{
  "num_attention_heads": 2,
  "num_key_value_heads": 1,
  "vocab_size": 2048,
  "rope_fraction": 0.75,
  "schedule": "wsd",
  "decay_shape": "pow"
}
Each number is 500 + 50 x the weight over its row's rms, rounded and kept within 0 to 999. Layers, rows and columns count from 0. Numbers have three digits each. The size before them is the row's rms in percent of the matrix's.

# down: layer 5 MLP down (transposed), 2048x384, rms 0.0352, rows 1106-1127, columns 288-383
# gate: layer 5 MLP gate, 2048x384, rms 0.0826, rows 1107-1127, columns 288-383
# up: layer 5 MLP up, 2048x384, rms 0.0869, rows 1107-1127, columns 288-383
down1106 097:452474455613564466508527434594440536552553490479425557568484492533610566466567518456528521524454510528491588482511472461473447612483499475480549592472533433494482531455547535462553552449464421510503515580426541493473478532522518463436485561388581540420482426462580531523552426537377527530
gate1107 102:574471561559450535547375501532493560475521384479407468586448480619492544438597487504467567450469641471448546425542527506510477571486450585436480554456440435489431513514593446522518483549497469574484467413574453500508443448371488528536506408484530383504535482464533433511566469484426566567
up1107 104:540521534472539471535446498546492530559534558531475566472496525450483511530565560480605516512414505488524548561474557500566441489471506488480454524521504511523426500472509421492521508523510559479575500463492511508471512560504380513517429503504618518530491389584548453420457465470454454431
down1107 106:511427567467539561508514512501590560469529534493478499576484422569479544514548479580543487530660465510479568627582432459468518483513414481506514488498459579553492480497446461522484473552392478507483519438496402534544556531509538443515487419453439470478554533475594539554511465493553552413
gate1108 095:507466512468432522477502567539470439553477365459538499461492421447363492485517488497544409457375367497503499522555533501451485513572517429543535450465544555590482417484503463563505546503490452515533415479493542507489417412419484522478457443466500547514369523634462531448490499509495415491
up1108 093:593549519555479428468440503531427487570543416521522432512452375549488538510576561553538507576479526415516560501588525502529460526428479463403636458537489570489574501523588462437473496530527527505468442567495493484500477467455607627495629589550524497554433513502407538471551510462463536499
down1108 095:549429436447541620446608526480479544419491416471471490534563548453528498516388477533478479361455521503496439554530538410468421570570508490540456519574546439502492488548464588527404474518490401529525502481502463501459492504589415470427537443573453511504507575436547403547519520510503484507
gate1109 096:509460380550425510548500484509443480439583519487507501560461471556452499416473523474567532513498448574503485579480444514480524474495505520456455548483533477511592592495536464471558469503465400388497499539518508554495450463535429458473449530443482388555503553586450516505600565456495583432
up1109 092:573525487478515457511487466539564481560615552481485454520528535513533534446506521452449518501492463524498564469523486465560519468548510447599513429451547609428508565582525464590512474511465436480541449569528452498365574624463500516467574541491515465479451448568541516583489523541525567568
down1109 094:412491463508395559498517520507457463565423449540518575511447510509537533556541483472488421431493553510528536463468418575496491455472539505436443556472460470574435491480480437583500516488473442516439493438481620504523509503491483526447486398577535547417437538480516459498526585462447467513
gate1110 101:438547535540466521420569447539527503452438493523459440498549442502589555298422524498435437442537547471557541496412550501469431471467635476485552458490527502429543534424469379496571435532522503454526496501589463459554598514544457422506481512568363488457493514499573520490521484477528502526
up1110 096:496534454594417462476415444518481527461478505489478468454461406514520496579427526476453505484485535537451463523515563419472487606515469509443421517545461498510484403475542597490492447540443465457509555564476465559460524523450597493502447403521433506463472434446569522587468529609519499449
down1110 100:478416535505631565489503581508440492440490521456519613449437532559406503546542558414535415467627487458487513491484474456480545519486599443498552486421497493471416581486545544500537530499507506517490501453516520499528476472513437508506530508573561550530532628512506461494564518528565508567
gate1111 100:473467449544491447477499556415458478425459480497528510585487498455543565510545471538514452475474522495556532417480542527536537616492573576447556567567456505547584478546496472568564524529543488446491501460483499495486478580515522386508430548463497526419469538493426495502513595558510577464
up1111 101:516563440493497522512505481442503418477544502533425484471487573516467481481424608446518435461484524471537457551521463435503472400426464479557498503440543490454512581481509503510472524611379511464537419441508481625429504554521477445455424489438488431505568444492549560426487497517431482541
down1111 103:473489610541450621418522530509498511507513573548520406426424407553471483628493465471457499426484360500475460488414551385524409596438624573445489438483507520478523459487423524557499472489581518512464532510527504359489469581574615503454490564504492567500466459474436496600528527516427531474
gate1112 096:421452486519580434482486527424499521486500575576522553459424486532400516505598453508487519556483419527523540417388479473532525458521454548472566504551583466462489490515520422565500557532488448506502518465451429377463546532434460424536445523543524437504458563531404418422502470514519526543
up1112 097:490465502631419561564519495406476530418519575476426485497569456382528462630458480409525465512534513464462436519618546505448528584532511477526608600531464455546485646398557465532545583576524495462473531484499431536469426480493530526481515475536466480523534431512492543554543495471519411431
down1112 097:508474504447499497464506486513542508529424509442560540461488554499545450479501538460534473534491501537492570506438458460523460574521414609491401410483557535405532443464485465520477473501386501552595505475455567563428620543562502499506353519445551446552443500538522537491528497461508637512
gate1113 092:565484455451519555562393531557521427512544497439572538571534507518585473534543426453526495493530456512582566475399460463553484441447541596456561534475533576465402409510431544529540502484438440429477449500587549477466506471465466545606557461461481557575634519610536559484433545509559476487
up1113 094:514481458454396442471519441493485537559426451544548538521487455474548457515472434497392428504426549469495449466405509500492544538512535512404513528499418490449459589578504467512565415466489478398536545504476396454532376467474483521543465542514443531500502614634586456472456499500411571480
down1113 093:441520452548600456591485578458459504446527638549420476449529496406381434544479526479510548438517451437471556586589499440480466554510542483585552459447567492523557479486498413526423551485423509629547460420418537458452584507468583496476454512445507455512511541457534542598545475494546467484
gate1114 104:472511524449461459522424505533540442576494531535503500533444461576473469451475516408543461550404494544425465496427587579421454445490435511536568426546505521492575545465538561587475577527459543525528353478481379522419499554563523521593496489538446542503445503477519458450529558527515480457
up1114 100:422518505381525467506492558523460462476450511458490503516472566537486518407547513470448480581406459470533501478328534550560437464509417504553476427463502575533484564421509597593489511500489476492499571542456518519489532477542509483527506561566495503508517541505498468577517537498589592513
down1114 102:494498489499474544533477457461455505500491468472510515426524559449444554506388508380537506541577550497510507621564537492506440572494478446496564581652483512428541517460483420493600479501515427525469531545578454555475418385525588543405517510578541478507452543390410469452501421502545539475
gate1115 104:416482527546529477516471548490517510486465563528522487586526539448540444401524413444508492450465465523564480551428544433521531503496551561532410524463549490440494499529518482594466511576473483564553440419533568515604446474550452495460464448465528591538492465490456457488436539492512481536
up1115 096:439478480576471515558528679481518533470514535464516563465459493522513401527444517475458500475471565563539530547512544463480506503532471514410475534542605472456501385536541515552460463535528466544411439570455508477463511436550473625553483468450538479544377426443519546444540508522500473556
down1115 105:539567515446579536461418559548582458388494486560502527425419493602523398459464499473506502481496420507538500515419502532527596560538496526539435491412516621554507497584554488359514515462543515555532532524380527489566564508422569502456441541434411505506603539452574531515530474474548452489
gate1116 097:384507441523513515539482540441501490561503473513446460582472552469546473501489510510407527516505424450611475599495536528511501560503482545599467499522521489524528565503484506508506621486453450538447492497504527464429410416504459528451528531415478446445408507491481476505423457508521458478
up1116 098:603531506524517460445501441534551492458494489502444565447452628386557453470555467531554405494550507544462532411540582505467432505535552528429497506555466441610482512451556444565405427546466460497453518608449394416422488439526430541510433430594461519534476533400411548430438505460564451423
down1116 098:471531431457548613560528499401537486533488592568527538517541511571460569591478534431485504574437471493484561561547501460573452496483592494518549485559482429403536558489611440559538532567520604509523463458490396491498481488433555438475523486445558485502440423514507526570464433606465450513
gate1117 101:450394534541429537552509563481484453492374546525443544574434513576447485556553475499531419568492495562444538447499450514433558516477485503503542478548488541436545493518471461463479568496417452510566481552567501545482479453534438496508515454453471387513548508415476459596515503516462579515
up1117 097:547499407527514465537532575446513457490462520589513479408590438569451538523443516558470454480463505459509553511555581453487529529536511550486398456466506456552511507480521454525460541559584559509525470484546558523574484445470427480607490533458481536500513486510506523478468568484474534556
down1117 100:474393576559450545571490565467502507497557529490472455606465478396506469442481418529538521454494525474512423578474464466427543609437477483470473433483512565501573476451414498511526499475429477458515470480363515485483577473482562498490551452540441459552582550572445506619443539579571519368
gate1118 099:461505518494501533515470498563491583441558492551391555535494597545492472542497480528478433553571551509576543501565524448512556470601516544466559558480436493498528462520514547598469557578493624509475502535493451435489531454553585510527493569424469564462467456524493419502459489494501600556
up1118 099:408491455486456512574435614559459548503486525527451499559485611522591492488533540427447437574470513521567484434463461486562608383558573555392464512465547530490488475565505503489450532505499488519543472443516554537524517400514507461548515522629500460504457437531468554581524609400429458463
down1118 101:546513474482508554402504417433545489515546478453493496585501418498509497538538483508497447422537415461490496521556599468506435494549580514498476554526516529549529509459430527574526496503509405431471375483511465603593563559522602519532410509561527417506451508518518493582586464484518624550
gate1119 100:526473526577494488579456494520520455456557470483541539500497452529546517549451426478492417467532609486506491448450490583465576492539561527577537414525552445549492463525553612534493476479520504379425415473490522523498503559461491595475538558512524477494533447514519457490511441498545412516
up1119 102:569489480477538481530472453470502405500532655424535533467559538442505497546480480496529482448518463506461468520570409564474540507507559569571359411564537434436502559593497488555476501573426603479526456457434497538506535485425539539409453498521483542437473529579577447457474467521457498433
down1119 100:524491560435429523588499495510508515482497403555578475476548498485599484425450519512510458547481499543498592502454509409549519499479502548440411549552577516495503560445436508497491470484566596513528587523501465513468428593528525464504528491434594516487526519535485547480540516442504452561
gate1120 097:565509482488522468409549455584534459451461520604581465449496620474505430511380497479492485453467453486524505456545486457474564537552382490540530547560450491494541456503434467466489531432539457526533490469604546593516438619507532463438533560421552574552497506517514529440452511482460424466
up1120 095:549565500595417443562554471600482543549545507521540451423458647453525467511533531550501447427491499519522618518517376490522459481516436419517553466501464554523469529527573554540506506536499394515461524461529464521448513469435549543500480521465455528493524524500441560600403501520493511518
down1120 095:567534545437529494517496485474515501409460501392515496542475416387494501452547474514561537462443497487519493525532521533560505504455544540593466511544470444443476420491485545492530530534475569457430547437518498483522398479572466491514435426422491413396442471438474430453481539588464444529
gate1121 106:414538489443479525584563565540508475546491492462512519610555491532582495429439479480419553486552509392553439540526406583500539447513571549426445471503475591522524495460460492478496489539458416504452515558482515606563648476432506612499517542515483427539506541458551507485417503498483507461
up1121 110:505492458476406493498430569494429415466516477528496408487522496402502510489534619481596484574429574572419450499466431434524539565500474450550561497574448543508526491430446465542567451575511413510472550576507560477567484587483592476436490567490539558442511498533511532485567533461447554522
down1121 108:554528503428510553495531463482510406445448565480508533564493441445514473507463489453564511500535497598537474459504484508432493500527418487603445484503533568554516507485516559451497459535491460535470442449437546447488523442573456466493442536452469450481518542663543498531503471427589562344
gate1122 106:517587474441447508469509431455531457459464512517470495502544501501576504577433442549496521459577456466626479478439487414401505438604497498533548504491518548499454398417506584450499448460490427482491593519531479497551505534480501483496475430447448397559623556593496620456440556497450455459
up1122 107:577488503484444484451553344534498490466471543503530547435472562476558605502474470423483506526514437512530418453478521396459458482587539472495510456575569525532539497444505530444495531515530489491464560428479460466501562586368526552476516448450542443583472483563485497484471492509481437569
down1122 108:543540547456503545433521543555480534447517446517473456508494516358573483483506518440599421509624579524583490484465597462484488559578590471513588493497479481518533545512489395503507489519408489481537485483495591524545473541540498557595515435549414500449501591553575482500524451407511436505
gate1123 100:487535525541519448520582464563532536426502639410529456513469541550450528540504458495540510525573568530493584550561452561438443491446492597504509481488465494517564535527498551527486533438510575562474441582457558518519451437527477432510558521509532515427587520470501442485459540605505516527
up1123 099:512481585442550476515580368504574540481492544481459569531563526468425433505547516418453526487495493673506545511487474497464597511534561473527531591455476471503435404417490490476519456540477493562483560496447504594479505537498548498496470601532420501539498493452540495549392462565577530466
down1123 100:483547487475420565545452416502512481473593527566423515442480494478414454554512367497460457494487515402530448559496468528422486518433434529467497456484555514438527482605439591421583530451491579551565546450564440529533452412444454414466520472593512483462560539522405528524552535614425463582
gate1124 103:572486488521546469492483467571558460507528446510474431444486516611499571553517499453506446583478491536409586491505472542509535492489459521501488452474520489439469505458500571461443421567547544454467567538444462566492476385529458458555529482559543569532459513509426516446526546514507512539
up1124 101:500531546562501410447479509521444492524570527507487420561503520564501505451513482513491413445478542505587489498609513494535484520491523499455546510494544588461478525477495505486462502545433494550519481441546541524551495521520473511504504536468460533500503454380503467521553534566465517588
down1124 101:571463578512504582394447476505567441509590581512581587519539516537551469475479434584547562545542510493453462543610424500450573504468551485524520506568517538516471521515481509526411575550538411431536572586465507500461479499591477513418510499383571565465463481555512501495411484564507556507
gate1125 107:516469504482486551416568505468447512541575531582518523486427502438525495610442502461552466484552522478481517585562415542446538584453494479563495420539448431461543562465617446537479478505529468482600549516558505443494419520415505476354511517493425559471436494465388474458476539538440411512
up1125 127:545462507520449516537455462418447484482524527520522486516474491567540499496460550572491472474452469479493393539507478479552478480467504524481525462544455587400489606449485539470420489491529472350440527498477512563442547442522441458470491586596581496522562530442486612458510470480594465552
down1125 122:454512449495566470500552553544499484420481478513525589540439546436487461546485523513578513445550447521509562552557529527548442476551537529468496503497512427458569521500577424431480474511474527530441499524540392428532411529468560453378458588454380560520449510571541455503456498533510480454
gate1126 096:537462577526518493465485444498441514617469494540462489431593504453478483482435425518531507425484542554529483614650616451435519535499480522550465600500559550530528530505388512473437521446517501453485470482462482455531553474521556466531543473470520483532466504499524505420475515540626485435
up1126 096:495496426528492483419563457554458506445542461537528498485518527539457415520501481478429450480507589550522498557584532560475541458521544537616449544479509419511591546464496508396500471508567511529504515517587396409564486539453545518437478438348391518489531504465443484509408438449437452532
down1126 095:552481476510527478553373543552499458522477638544510434511475567579510428567531483451640526567413553494506539494475418466535547563479431442440533500490471541481460502444425464461593481509421516521536458469467625502483517514534463551486467510627648527514547462467497497537427540524547530515
gate1127 102:553529407577550517489432502508474536519465483484405416495536523468516423574484499545512502538530421486514601498538425439481537563413592391555551481530493379542510443631472581436364571484523501496456465463531537507483448578512481499505475557570511567502496509499559470524452469522540462422
up1127 103:417507512473520514515561586478508587543478528498514455467355529499551537543434416467478484529496427380464583535538492545510529526563554514505538502576503554461534482516486501514554477473507615477603506518482522426485568483504468475540550530517532440538608472494462492617437557498446416417
down1127 102:618478472494458505508492493533512476525437460496471517531467498551517519524508450445391484511475486541564358514538496490444482495461571392511519441491487512467508486576514442522459527482464542469442491504457498460452439592538527464464482504456497469459599520478621418449481495467513495482